python train.py --norm="rmsnorm" --norm_place="pre" --norm_eps=1e-06 --rope_fraction=0.5 --bias="none" --init="orth" --init_std_qkv=0.0388 --init_std_down=0.0 --optimizer="muon" --weight_decay=0.0 --seq_len=512 --doc_mask=true --dataset="wikipedia_en"
Each number is 50 + 10 x the weight over the matrix's rms, rounded and kept within 0 to 99. Layers, rows and columns count from 0.

# up: layer 2 MLP up, 512x128, rms 0.287, rows 431-457, columns 0-127
# down: layer 2 MLP down (transposed), 512x128, rms 0.0702, rows 431-457, columns 0-127
up431:56 59 63 40 39 45 52 48 56 52 44 24 53 53 67 51 58 51 59 47 58 66 38 38 34 46 57 52 24 54 49 47 42 25 55 60 47 60 33 57 54 43 40 63 29 70 49 30 54 36 52 53 41 43 59 42 52 40 47 54 55 52 39 40 52 62 41 44 56 45 62 47 49 47 67 62 63 64 74 47 52 67 53 36 45 50 48 43 65 65 38 52 43 55 59 39 55 59 60 55 53 55 71 38 48 59 54 54 50 47 49 34 52 51 38 68 32 56 38 54 49 50 54 43 59 55 55 66
down431:32 60 39 55 48 51 49 39 67 46 55 42 34 58 36 46 55 50 49 51 61 39 47 43 50 43 55 68 37 59 61 43 56 40 54 44 63 41 56 53 42 40 44 47 39 55 49 45 43 25 50 49 48 53 61 51 51 38 26 46 49 55 39 42 30 32 52 45 53 45 61 36 49 48 41 61 47 35 39 49 64 38 52 49 53 49 55 45 44 42 47 49 56 60 45 37 56 34 47 47 44 44 39 57 53 45 55 43 46 51 20 50 56 64 41 44 46 46 39 44 63 42 63 40 66 60 61 27
up432:34 61 57 43 37 54 47 32 54 38 44 64 63 58 72 55 51 66 38 53 33 50 51 53 57 53 44 45 33 33 48 26 52 42 36 36 38 45 43 55 44 47 50 65 47 49 65 46 62 53 69 41 41 41 55 53 62 50 40 53 47 44 35 39 44 35 44 42 56 60 65 54 44 60 50 58 37 48 57 53 55 29 40 47 56 35 48 54 55 72 43 43 52 60 38 50 67 59 57 48 58 59 53 48 59 45 39 39 46 40 57 62 56 50 55 63 58 67 59 43 46 42 38 57 43 34 49 59
down432:67 50 41 43 50 43 47 32 42 73 62 53 25 35 63 34 76 49 38 59 38 35 32 42 58 38 57 54 61 49 36 57 38 65 45 57 44 48 42 53 43 30 48 48 59 64 50 55 49 43 66 42 48 55 66 34 35 48 66 53 34 50 32 43 28 52 29 36 55 58 32 45 45 42 43 56 46 25 44 35 65 49 26 43 52 49 39 33 40 52 72 46 43 48 57 44 49 50 56 71 28 50 38 54 46 54 57 49 75 54 64 75 56 48 52 45 52 58 40 50 30 48 25 51 57 33 75 49
up433:60 53 56 54 62 45 41 47 60 49 57 36 46 57 54 45 57 47 71 52 60 68 59 60 44 55 50 51 52 54 65 70 41 46 33 60 43 44 60 57 42 45 56 52 36 46 57 53 54 43 54 69 51 54 39 49 59 30 48 37 37 40 35 61 50 46 45 46 46 51 51 65 36 49 45 65 53 51 47 50 34 49 48 50 58 54 44 61 56 49 44 51 43 47 40 52 62 55 52 43 55 42 29 58 44 51 55 60 60 34 41 54 63 44 43 55 61 53 43 49 37 40 64 62 60 44 42 51
down433:37 59 55 68 44 48 56 37 48 70 52 50 47 47 55 44 46 50 41 61 54 66 54 52 69 32 54 58 50 50 52 46 41 42 52 56 43 62 55 52 39 50 46 53 63 42 58 47 47 53 48 65 58 55 71 55 44 54 44 40 47 48 53 56 51 66 52 43 45 60 48 47 49 48 45 64 43 65 56 43 36 55 45 51 53 41 49 48 58 59 62 40 41 47 55 33 47 50 32 54 46 52 59 52 51 51 38 69 36 33 50 41 45 56 57 52 52 39 41 62 54 45 61 39 63 39 56 44
up434:50 31 40 50 59 55 45 46 44 45 51 53 57 38 50 56 46 36 51 45 39 60 56 62 48 53 46 59 40 52 63 52 63 54 53 54 30 45 35 57 55 61 52 41 63 39 50 47 38 45 50 63 47 46 46 42 45 42 47 62 48 60 41 46 53 36 46 44 61 32 47 52 33 52 51 46 50 40 53 60 58 56 50 45 55 42 49 33 52 53 61 64 54 51 49 57 65 43 60 34 41 44 45 26 37 53 56 49 55 39 41 54 59 48 52 56 48 53 52 61 45 60 51 60 48 42 43 45
down434:41 55 53 56 45 59 40 56 64 50 42 49 48 56 47 60 59 57 56 45 47 49 40 45 55 49 50 56 48 49 60 59 61 52 61 44 47 59 55 42 58 42 44 65 60 57 50 34 41 53 58 56 54 45 54 54 58 47 50 53 34 43 43 45 51 39 59 50 54 47 55 44 45 46 42 48 51 53 41 45 58 43 40 41 56 54 45 52 63 60 57 41 53 26 53 57 41 50 54 54 52 39 38 45 41 51 44 41 45 43 57 51 64 43 41 40 61 42 40 56 66 47 41 51 41 45 61 52
up435:61 47 33 45 48 69 51 61 65 76 48 61 57 48 40 56 42 45 56 53 48 45 52 37 61 48 47 54 50 57 62 45 37 50 53 45 43 50 65 57 64 56 48 41 39 38 63 58 48 53 56 46 41 40 70 44 74 37 46 53 49 48 47 38 33 39 54 47 38 39 47 55 50 55 61 53 55 29 41 55 48 44 60 48 54 53 44 30 60 57 52 56 42 46 60 53 53 35 45 54 57 60 57 45 55 46 52 59 54 63 50 51 40 41 53 41 42 62 62 61 46 57 64 42 64 59 58 56
down435:56 53 60 59 58 52 42 43 30 45 52 34 55 43 61 44 71 46 44 48 45 47 37 60 54 44 56 44 56 50 49 41 70 56 57 62 53 54 53 54 63 51 43 49 52 62 44 58 57 49 39 50 57 60 69 36 27 40 36 48 54 40 43 62 38 47 55 45 64 59 49 59 71 46 40 55 44 49 37 35 52 59 63 59 57 50 54 49 41 60 46 57 55 47 40 53 37 54 62 33 45 41 51 50 54 47 61 39 39 48 58 55 62 48 46 45 64 41 53 56 53 41 52 61 57 54 56 46
up436:67 41 58 29 46 61 52 45 53 41 71 51 46 48 29 52 59 47 51 45 50 28 51 55 48 46 51 62 49 72 40 44 70 60 57 43 43 66 68 67 49 50 53 63 48 37 56 45 69 47 40 55 55 56 37 61 45 38 33 69 45 48 54 51 42 57 32 53 41 48 40 61 45 45 56 53 38 55 53 45 79 47 68 61 69 60 33 57 48 40 54 47 36 48 38 47 48 35 67 45 33 37 65 47 56 44 49 59 72 41 36 70 41 53 43 44 51 37 68 54 47 45 56 51 57 41 77 60
down436:56 47 45 41 43 65 47 43 54 31 61 45 26 49 44 51 67 49 53 28 54 50 65 57 48 42 51 39 58 59 39 48 56 42 56 46 64 64 64 55 45 62 45 48 60 54 46 43 32 56 41 50 54 68 42 53 42 56 47 54 36 59 58 73 34 51 37 29 79 51 43 66 41 58 64 49 72 33 55 36 46 57 63 45 57 66 59 50 45 59 48 64 45 56 34 41 38 58 54 43 58 55 35 28 46 51 40 44 45 44 68 78 38 65 60 52 42 45 53 73 59 73 53 43 49 45 68 38
up437:51 39 55 29 59 48 51 48 57 50 76 43 50 59 48 44 61 50 48 51 43 58 70 25 35 46 47 54 57 35 73 48 43 54 46 59 64 44 52 57 43 41 57 50 55 51 45 53 51 42 57 29 36 44 53 47 57 64 42 48 62 41 48 63 58 46 37 64 54 47 57 45 33 57 55 57 51 43 34 43 48 50 81 42 49 44 44 53 66 34 56 55 61 67 53 43 48 53 48 19 46 41 71 63 36 41 36 49 53 44 37 64 36 64 34 67 29 59 58 50 53 54 48 37 60 54 40 51
down437:58 46 46 53 51 62 45 61 43 68 59 66 46 33 45 43 43 74 51 49 42 39 47 50 41 59 64 48 41 45 42 46 50 58 48 44 53 42 63 61 49 37 48 28 30 70 45 55 62 62 43 42 59 31 32 51 55 55 42 53 51 43 31 47 58 49 42 47 47 59 66 35 58 51 44 48 50 51 32 46 59 71 49 55 69 50 47 54 57 60 47 62 41 34 30 52 48 40 56 34 54 56 42 63 57 41 47 55 67 38 35 67 41 56 65 35 52 53 44 27 61 55 61 61 37 58 46 39
up438:42 41 41 43 60 48 48 61 44 45 46 53 55 50 51 52 42 47 54 40 44 55 51 48 49 42 32 58 50 54 54 44 60 62 44 53 46 47 53 54 58 55 49 52 52 51 50 47 52 49 60 46 43 53 63 57 54 43 40 49 51 58 49 59 49 55 37 53 44 50 63 42 53 61 42 62 54 50 57 49 45 50 54 64 45 53 51 57 49 48 52 42 66 52 72 68 59 67 49 59 59 42 44 44 46 58 45 56 51 48 57 57 48 46 48 45 49 51 51 54 45 46 66 62 51 47 55 61
down438:43 59 37 41 50 64 51 49 44 54 50 55 61 52 48 40 41 47 54 54 53 48 50 49 58 57 46 42 62 56 54 52 54 44 54 41 46 49 46 42 51 41 39 47 51 57 56 54 50 59 47 51 46 54 47 45 47 53 58 43 49 56 51 58 51 45 51 50 61 58 47 50 52 51 56 52 39 51 54 51 39 57 50 54 56 43 40 57 44 55 59 50 44 57 50 48 57 56 42 51 37 45 53 43 56 46 52 60 40 55 47 54 45 54 47 37 57 48 57 49 50 51 47 57 48 41 41 58
up439:52 52 27 72 51 45 62 65 66 44 35 72 39 40 42 62 57 53 48 57 64 45 55 60 48 63 54 60 48 60 57 48 52 37 56 52 21 52 34 51 54 49 45 32 40 34 55 63 59 54 50 50 55 38 41 57 69 49 54 63 45 48 33 70 55 45 50 47 41 46 55 57 46 68 65 52 54 48 42 43 69 36 51 49 51 24 41 39 78 58 43 42 55 39 49 37 50 44 46 39 64 67 36 45 56 41 55 44 58 47 63 57 45 47 40 48 46 42 66 47 45 46 57 50 49 25 37 37
down439:52 57 56 50 42 48 38 44 59 65 34 29 40 42 45 61 61 64 47 54 64 35 29 45 54 54 58 35 53 61 41 64 48 55 32 46 65 61 58 34 44 53 32 54 54 42 56 46 41 64 67 44 40 63 66 51 42 50 56 51 63 52 41 43 54 55 73 49 60 45 50 32 44 57 38 50 38 49 62 60 46 52 40 56 40 61 60 54 48 45 58 46 36 76 39 40 59 67 47 76 62 44 48 52 46 49 33 53 41 51 61 56 33 44 49 70 58 61 52 44 38 50 58 41 47 46 68 50
up440:63 46 49 39 57 47 52 60 33 62 51 50 53 47 49 63 54 45 48 42 58 47 35 55 46 46 39 59 55 47 41 54 60 47 52 63 44 73 46 46 53 57 50 52 36 46 37 59 52 61 55 41 60 59 41 62 59 56 32 53 39 54 59 53 39 50 45 51 66 51 47 46 29 60 38 54 44 55 63 60 53 57 60 63 62 54 45 67 51 44 69 23 54 39 60 58 43 59 50 52 49 30 57 41 49 36 58 50 43 58 35 63 55 27 51 45 50 54 25 51 56 56 46 43 47 48 62 58
down440:46 32 66 45 63 57 49 53 35 58 54 55 51 55 60 48 51 53 46 57 48 50 51 44 57 52 60 37 40 47 58 32 48 79 49 39 46 65 36 41 60 52 42 51 64 44 59 60 32 63 32 61 26 70 59 30 50 64 38 49 61 68 45 48 60 64 50 34 53 44 50 58 40 50 56 50 37 25 51 52 54 67 58 53 57 48 62 50 46 50 32 33 40 27 41 43 44 26 43 66 44 41 47 57 51 58 66 32 63 51 49 56 36 53 35 43 50 40 39 44 63 55 66 55 67 56 36 44
up441:54 58 51 56 51 51 45 55 68 40 49 53 68 60 49 57 62 55 49 54 59 53 49 53 52 35 46 29 56 48 66 41 38 54 39 49 48 47 46 54 50 68 46 29 52 45 46 54 26 14 53 48 43 43 51 44 62 45 48 37 55 37 48 56 55 55 35 58 65 34 47 40 41 51 61 53 26 59 41 52 56 38 37 39 52 23 55 29 54 55 62 55 65 54 55 64 39 67 46 50 26 65 59 35 40 45 53 25 53 57 29 57 60 60 36 48 38 64 50 46 44 58 69 64 59 55 48 49
down441:58 52 51 46 65 54 55 55 52 67 34 38 43 36 54 55 37 57 45 76 63 43 54 44 48 60 57 35 29 52 35 55 63 50 55 57 59 37 61 54 63 37 42 45 50 45 50 47 43 49 49 48 35 48 35 53 44 52 69 53 46 55 51 69 38 40 62 40 63 66 51 44 56 53 54 32 66 50 52 59 63 55 42 45 49 55 43 54 54 48 55 58 38 42 57 57 56 42 51 41 56 32 61 57 74 46 56 51 52 55 55 39 54 29 64 55 57 54 44 63 52 50 49 57 28 46 50 67
up442:68 59 32 40 54 43 62 66 38 30 43 46 50 55 70 53 50 37 52 59 48 66 60 28 40 52 47 48 35 61 65 60 52 56 52 67 36 36 51 58 69 65 45 59 42 38 47 48 66 38 58 56 37 47 40 55 54 65 36 43 43 48 72 50 59 58 30 53 56 43 47 42 40 35 43 68 44 66 56 45 45 45 49 42 55 43 59 45 51 45 43 45 45 59 58 51 53 45 64 60 50 54 54 56 42 69 40 41 55 46 26 57 35 49 52 44 59 76 35 38 65 33 31 52 44 48 42 64
down442:42 48 46 61 43 73 51 46 40 33 33 39 44 56 37 47 45 54 62 43 61 37 37 47 29 57 65 47 42 59 54 55 67 25 55 44 38 51 61 57 58 65 59 49 57 37 34 35 56 50 51 52 61 59 54 39 54 67 60 57 37 52 46 47 63 44 47 59 36 54 60 54 76 37 54 47 50 59 65 37 56 67 68 51 49 44 42 57 46 78 53 50 40 58 42 28 43 58 63 62 36 50 35 67 40 52 55 64 40 41 27 59 60 61 49 44 39 53 54 56 38 52 46 50 58 55 61 52
up443:66 63 54 57 25 50 42 58 53 59 52 48 50 47 44 58 38 49 51 45 34 50 57 55 60 43 29 54 43 45 56 50 45 36 56 44 54 45 45 36 44 44 51 46 29 65 53 36 53 42 57 41 41 60 53 50 50 46 50 44 68 48 57 49 68 77 57 60 43 64 28 46 49 34 40 59 45 51 50 57 50 51 44 47 53 48 27 55 52 52 50 38 51 55 48 48 59 35 54 72 42 65 71 53 52 41 45 46 52 47 55 42 48 48 34 43 51 64 60 42 52 42 45 65 56 69 52 46
down443:31 48 47 53 60 54 68 57 28 52 31 57 54 48 58 34 64 59 32 56 73 38 44 65 59 46 62 47 68 58 69 55 45 38 62 52 30 35 47 49 51 59 69 50 39 52 44 44 59 42 37 44 49 45 61 41 61 67 40 45 58 58 46 39 47 41 46 58 26 62 51 63 51 35 47 47 60 57 64 52 64 49 60 46 52 51 42 52 47 58 44 43 37 53 40 39 53 47 54 56 37 43 58 19 48 49 41 42 64 31 49 47 45 51 57 48 29 66 39 71 55 59 33 42 51 71 52 33
up444:42 37 50 57 43 50 66 30 52 39 50 46 39 52 68 48 39 54 58 27 43 28 49 45 59 70 40 44 51 50 52 55 58 58 56 39 46 52 30 59 41 38 55 50 30 43 49 48 55 47 56 54 57 46 62 49 48 43 49 52 37 56 51 63 54 69 50 37 51 44 47 53 46 51 43 62 59 67 39 45 53 36 42 49 61 29 48 45 48 52 50 54 44 36 40 49 64 45 49 35 55 51 58 45 59 32 61 58 53 52 46 57 51 56 36 44 26 57 71 57 37 48 67 53 40 38 31 45
down444:47 51 41 53 40 47 40 40 57 42 51 47 55 48 49 51 66 75 55 52 61 31 40 32 45 62 56 53 43 48 37 73 63 66 37 39 59 35 33 55 41 65 54 54 56 45 41 51 42 63 63 38 50 60 66 44 43 54 65 66 62 65 39 46 48 47 62 68 54 56 49 68 59 50 40 77 60 61 45 50 42 45 53 56 49 46 59 19 33 50 31 50 34 64 36 48 45 46 56 54 43 54 63 33 68 53 70 47 70 29 74 50 46 58 61 51 40 59 50 56 48 59 53 46 44 51 47 39
up445:40 74 56 47 38 49 56 56 49 48 60 55 49 37 55 59 58 65 65 47 48 32 60 66 59 51 49 47 32 52 61 42 41 50 38 51 52 48 56 57 54 69 60 66 62 37 57 53 53 48 78 47 56 42 35 65 55 66 32 37 57 67 53 57 42 61 51 54 61 43 32 39 47 37 36 59 48 39 55 39 23 43 66 42 61 29 72 40 63 38 49 38 50 40 51 73 61 55 38 50 43 51 75 59 62 38 51 39 68 70 46 53 44 43 40 40 70 74 49 50 37 58 40 66 48 54 65 49
down445:31 41 44 48 40 39 31 59 47 37 63 57 48 42 46 31 46 46 47 58 38 66 44 42 34 61 61 41 52 40 52 68 49 42 50 91 59 72 34 52 51 40 46 43 66 37 57 50 51 47 33 46 64 55 34 51 41 55 65 48 48 38 56 57 54 45 50 48 45 56 57 53 58 57 49 62 38 45 62 46 54 55 59 50 53 56 51 41 49 48 43 43 70 45 41 42 68 66 56 48 43 43 45 34 24 32 60 54 73 39 42 45 50 45 62 47 56 51 52 45 46 52 53 41 73 60 59 44
up446:49 71 34 55 38 44 47 48 36 53 49 57 42 46 34 54 47 40 62 69 38 61 58 46 43 48 42 28 60 28 61 43 44 51 54 47 52 46 48 63 60 59 48 49 55 47 46 48 40 44 25 64 38 47 48 52 46 58 58 47 52 63 33 55 49 69 60 63 62 61 64 48 37 49 53 58 66 56 32 45 49 48 37 41 30 60 48 47 61 61 41 55 55 51 58 49 53 38 51 64 68 41 36 46 45 52 33 44 49 46 51 45 38 46 54 46 31 61 57 54 56 31 46 35 47 44 41 44
down446:55 53 57 53 52 48 32 45 54 28 46 44 47 44 51 42 40 49 64 57 40 35 40 47 51 46 59 43 55 56 55 79 52 63 53 37 51 53 43 45 49 53 49 54 35 40 48 61 37 55 54 56 45 72 44 38 49 56 38 51 32 39 42 38 60 53 57 40 42 39 56 40 36 49 70 48 59 46 59 50 51 54 33 40 50 51 68 44 50 49 66 53 37 50 68 68 46 57 60 58 35 65 60 32 59 47 49 52 51 55 50 61 52 53 49 49 40 44 30 48 38 49 53 46 60 49 56 46
up447:41 55 49 52 41 59 50 56 47 56 47 52 53 39 65 41 51 48 65 55 40 55 29 56 42 45 27 38 50 61 53 50 49 41 56 35 50 59 46 55 59 45 35 51 56 49 54 59 54 41 51 43 56 55 45 61 43 39 58 67 50 59 54 38 60 52 49 50 37 35 56 50 52 59 40 46 49 33 46 37 39 44 62 40 50 46 48 44 51 54 39 54 43 57 58 57 49 46 60 49 31 48 55 48 48 44 45 50 48 45 36 50 47 52 62 42 55 41 53 61 52 49 27 49 52 66 55 57
down447:52 57 51 54 46 58 55 42 51 56 45 40 40 69 55 54 53 45 50 71 50 56 55 42 50 48 58 57 51 39 61 62 48 62 47 47 50 58 39 56 47 53 51 38 60 34 66 69 43 48 47 56 50 57 50 49 46 40 48 36 35 36 38 52 41 49 53 53 47 59 56 50 62 46 55 26 53 54 56 55 52 62 48 53 35 53 61 45 50 44 45 54 49 60 45 51 56 51 38 42 48 49 53 41 42 48 57 52 42 60 49 52 46 43 75 49 53 53 39 39 52 63 46 46 64 57 49 58
up448:55 56 42 49 37 35 47 51 37 37 50 44 64 74 70 55 41 51 59 51 38 48 47 58 65 44 51 39 52 53 48 48 47 48 28 57 57 51 52 46 66 53 37 54 42 44 63 54 32 52 44 51 29 36 51 62 65 49 49 48 44 45 54 50 39 41 43 61 56 37 62 35 64 43 58 55 40 41 61 53 42 50 40 45 26 44 32 39 42 49 37 49 55 42 52 53 53 50 42 51 65 46 46 45 51 52 46 35 51 46 46 29 51 53 29 50 66 51 30 42 55 44 61 47 37 51 41 49
down448:53 34 54 60 49 49 64 50 62 41 48 53 50 33 47 50 40 56 50 50 59 41 52 46 54 52 48 65 46 46 49 61 49 41 49 58 65 53 43 42 60 63 41 33 52 40 53 42 39 50 60 42 59 56 38 41 45 47 40 62 62 42 34 57 36 48 42 43 58 57 51 45 50 43 39 42 53 42 58 47 76 32 69 50 56 39 42 51 62 50 29 42 68 40 43 35 55 46 42 49 77 40 63 55 39 44 64 60 56 57 57 58 33 62 59 48 42 41 45 59 61 58 37 50 52 64 63 41
up449:54 53 51 59 55 51 48 37 49 51 41 54 57 44 51 60 48 58 44 41 42 56 55 43 49 59 42 76 61 46 40 43 43 56 27 62 53 57 48 58 71 45 38 47 43 54 61 41 47 48 35 44 30 39 43 70 54 45 67 56 32 51 48 47 48 67 67 60 52 58 48 58 66 48 49 45 60 56 56 50 30 56 48 44 53 37 50 51 53 49 70 55 50 48 49 66 42 59 56 35 49 56 54 55 53 38 40 63 59 55 64 63 36 60 52 57 59 41 60 44 31 58 45 48 49 45 41 33
down449:40 38 39 52 42 53 60 41 41 44 55 45 47 51 57 40 36 74 45 28 31 61 44 43 49 62 56 58 38 55 57 30 50 48 50 53 66 57 45 53 36 53 49 50 55 59 64 48 42 73 60 40 53 28 45 61 43 61 53 54 53 72 52 60 49 50 51 53 42 51 46 56 53 45 34 43 57 56 50 63 48 39 54 57 49 62 37 48 41 38 58 41 55 28 50 52 41 47 62 45 32 51 43 48 61 38 51 57 55 43 57 54 61 60 49 44 68 50 47 51 49 43 56 51 61 34 57 41
up450:58 62 42 58 49 42 36 51 55 50 56 51 44 41 48 57 38 50 63 40 48 61 56 50 41 47 50 51 52 55 42 37 37 52 57 50 44 54 42 57 58 53 42 40 48 44 51 49 51 53 42 43 50 30 52 44 43 48 49 43 51 60 52 56 55 59 61 59 56 37 49 53 51 34 53 46 56 52 43 49 50 57 46 48 59 42 44 45 51 38 58 51 47 61 54 59 56 48 60 51 43 47 52 52 47 50 52 61 45 53 45 51 52 52 47 43 55 35 41 38 50 46 51 42 48 59 49 48
down450:56 50 57 58 42 57 41 49 54 54 61 47 45 46 46 61 45 56 56 54 52 61 37 42 46 51 62 59 57 55 56 48 54 64 56 48 49 41 49 53 43 53 62 41 50 37 47 48 40 55 54 49 40 48 55 44 41 61 48 54 50 51 50 49 54 60 54 49 52 41 54 53 58 45 48 48 49 41 58 51 60 52 46 42 58 67 47 46 50 51 47 43 52 53 53 45 52 50 57 51 46 55 42 47 57 54 55 50 54 61 50 63 49 59 42 43 49 44 53 36 49 41 61 48 47 51 48 56
up451:52 47 63 36 66 37 50 42 49 45 59 57 56 31 60 44 58 35 57 72 45 66 49 39 42 48 46 64 54 51 62 44 53 43 44 59 54 60 62 47 45 61 33 50 52 41 39 49 46 45 45 50 58 61 66 53 42 31 60 49 49 50 50 65 43 71 37 44 47 49 63 55 40 34 53 39 64 44 45 33 50 53 32 64 52 44 57 56 38 34 64 50 47 56 58 51 57 60 33 45 43 46 66 63 55 42 48 35 57 48 52 51 47 56 40 51 49 65 56 42 44 59 54 66 54 52 42 71
down451:58 64 41 36 66 65 47 60 45 50 46 61 46 51 37 38 42 50 47 44 48 44 37 35 43 49 59 41 57 47 55 58 54 60 55 62 53 53 60 40 46 48 47 42 48 47 50 41 30 53 35 45 42 48 50 45 40 50 66 54 59 65 58 59 40 42 40 46 50 53 58 47 51 60 61 61 31 50 60 40 41 64 49 54 59 47 58 46 54 57 60 41 47 44 54 58 71 35 52 32 53 75 48 55 43 43 66 52 64 69 37 34 49 65 59 61 53 62 53 42 56 61 56 52 71 50 49 47
up452:32 48 52 47 40 37 47 61 55 52 47 50 45 59 40 46 49 37 32 62 44 48 29 47 50 67 52 66 40 40 37 54 44 46 52 57 43 54 48 52 52 56 43 31 42 57 34 49 39 50 32 60 48 57 43 61 60 56 51 61 50 41 59 43 45 59 51 62 72 44 45 43 57 65 55 47 50 54 55 49 40 47 38 57 47 48 44 57 60 38 45 55 65 43 36 38 33 51 59 50 45 42 55 44 57 51 53 62 56 45 54 50 38 44 59 55 59 36 45 57 51 60 58 62 53 51 33 50
down452:55 44 63 35 75 47 43 67 51 44 53 42 56 51 57 54 47 58 43 64 43 30 65 33 41 55 61 62 44 52 56 41 63 50 42 54 38 46 36 52 39 46 27 55 53 48 59 46 42 59 46 44 44 59 53 46 43 38 52 29 41 44 37 52 34 38 61 38 46 38 43 50 59 54 51 54 40 48 53 57 50 57 45 43 53 67 28 52 51 34 48 52 30 34 49 30 63 60 41 28 49 60 59 52 53 49 40 46 33 53 40 46 34 37 65 55 45 53 55 43 83 59 57 37 44 52 50 52
up453:77 60 53 36 51 38 52 46 38 48 55 45 55 48 49 67 62 41 36 45 34 41 69 62 36 35 58 43 38 50 41 47 53 74 48 55 44 53 58 42 60 38 40 62 43 50 51 62 58 42 43 52 44 41 42 50 47 38 38 57 41 43 45 51 58 57 51 40 60 50 39 37 38 52 56 61 56 27 44 49 49 56 46 52 30 45 46 62 40 41 24 34 38 49 34 41 45 40 61 51 53 60 53 44 38 55 43 55 45 49 34 54 52 58 53 44 40 40 59 49 47 34 42 59 35 27 70 42
down453:37 46 34 35 50 43 43 55 58 47 44 61 56 51 44 46 66 44 48 58 62 35 55 62 58 44 48 41 67 52 71 57 44 46 40 78 49 40 57 47 39 66 45 48 61 59 56 40 60 43 61 50 47 60 64 61 43 52 67 56 48 47 35 58 56 41 46 48 64 52 48 52 53 62 49 54 39 44 45 46 41 30 49 40 48 64 57 54 59 36 51 45 55 38 34 40 36 61 32 55 41 36 48 39 40 46 52 59 59 42 56 51 63 36 57 62 63 51 55 54 42 57 42 45 56 57 50 47
up454:41 49 47 68 49 60 36 50 43 52 37 46 62 51 28 53 42 54 40 64 45 53 58 36 51 56 37 57 46 54 51 32 58 62 57 45 52 36 53 54 33 50 52 56 54 46 52 51 53 42 53 72 51 56 35 45 53 54 53 60 57 59 48 44 35 35 56 43 46 47 57 56 50 32 61 60 49 34 44 47 42 39 60 57 49 43 61 66 62 57 47 57 58 56 43 75 54 56 62 35 40 48 48 52 64 39 48 60 56 53 38 42 58 61 27 38 45 56 56 54 60 52 26 60 41 43 47 65
down454:47 51 64 54 46 62 50 41 46 48 49 46 42 66 43 61 46 52 40 45 29 44 42 44 47 42 62 64 49 40 52 39 48 46 49 50 60 44 52 48 35 27 68 57 49 41 55 64 46 43 57 39 37 62 58 41 44 55 48 60 37 44 64 52 46 33 48 55 65 52 67 48 49 32 72 42 46 51 65 48 65 40 53 67 60 56 59 43 46 66 45 49 44 48 42 44 45 42 68 43 35 62 62 50 46 48 30 54 45 51 59 49 54 79 32 43 57 41 44 64 78 43 51 42 48 52 54 45
up455:48 46 44 49 43 55 54 52 54 73 75 61 37 52 49 58 52 51 60 47 61 50 53 49 64 32 44 45 44 53 57 35 49 60 47 44 48 36 51 53 51 52 50 35 51 65 51 48 43 41 51 62 47 55 44 57 53 40 45 45 34 51 56 38 52 72 58 44 34 46 46 55 53 48 47 41 50 23 69 55 49 52 57 51 50 46 60 47 60 47 49 56 41 32 43 49 56 56 58 63 46 37 64 42 59 41 62 68 43 46 45 44 53 38 30 49 37 54 54 51 32 55 51 34 47 29 43 57
down455:43 44 60 48 53 42 40 58 42 72 46 67 38 65 50 37 53 50 49 37 55 52 42 43 42 51 38 33 38 45 46 60 56 41 50 39 60 46 58 67 61 44 61 55 60 52 36 49 48 63 59 58 43 58 50 54 60 52 62 54 42 50 49 42 51 49 54 34 53 62 44 40 51 56 43 59 53 56 53 56 48 49 37 42 50 36 59 58 42 56 54 56 44 35 40 55 52 53 55 50 32 38 46 46 56 41 38 48 59 52 56 60 51 57 47 43 54 40 36 68 51 47 35 52 48 65 33 50
up456:50 55 62 51 48 47 59 45 46 50 65 57 57 47 44 48 29 43 36 54 62 53 51 63 54 45 41 52 46 45 51 52 55 54 50 56 47 45 46 65 34 48 52 44 45 46 60 63 45 63 51 59 42 54 54 51 55 53 53 48 51 57 41 64 49 34 34 52 46 44 54 45 52 38 51 49 60 45 44 39 52 44 55 51 47 34 37 51 64 50 51 42 49 52 59 55 53 45 61 44 55 48 47 41 60 37 48 53 38 32 56 60 54 33 64 48 59 53 51 36 51 67 58 51 59 49 50 55
down456:45 46 50 62 55 48 49 47 53 57 47 45 43 61 47 47 54 54 44 42 45 58 61 60 54 41 59 53 42 51 54 60 32 59 47 49 57 49 49 41 47 45 48 50 49 60 39 54 48 49 45 46 58 50 31 49 33 56 37 44 55 34 38 39 53 57 43 53 39 43 37 54 47 53 52 32 28 51 48 39 33 75 64 51 54 53 35 52 40 52 37 47 39 58 52 51 52 56 52 66 53 54 52 64 51 68 51 56 43 50 34 50 45 53 52 59 43 52 43 49 49 51 51 57 50 48 60 52
up457:41 46 52 53 63 59 62 49 46 44 56 55 73 53 73 59 58 54 55 56 54 67 58 59 60 51 34 49 58 55 41 77 46 64 41 60 52 46 49 40 70 36 66 55 38 38 36 62 39 58 40 43 56 31 57 51 50 56 53 49 58 41 60 50 44 51 47 47 75 59 41 47 50 44 46 55 53 49 64 46 63 41 52 55 49 53 52 45 35 48 38 33 49 44 45 46 67 64 55 38 48 42 50 27 56 49 42 53 50 61 44 48 40 35 43 45 43 54 33 48 48 48 32 56 57 53 29 57
down457:62 46 50 65 47 60 56 53 60 57 43 68 60 40 53 52 45 53 61 45 57 43 51 73 47 62 60 44 51 58 73 56 41 44 52 55 48 60 53 46 51 32 45 44 45 40 45 40 72 54 43 45 48 52 61 34 48 53 57 34 54 40 65 53 46 56 62 35 67 60 38 24 55 53 46 53 48 35 30 44 58 58 57 38 30 55 55 52 54 45 46 43 62 27 39 54 39 50 65 51 39 49 61 30 67 37 43 37 55 53 61 34 27 50 48 47 61 50 45 42 53 49 55 62 53 57 46 53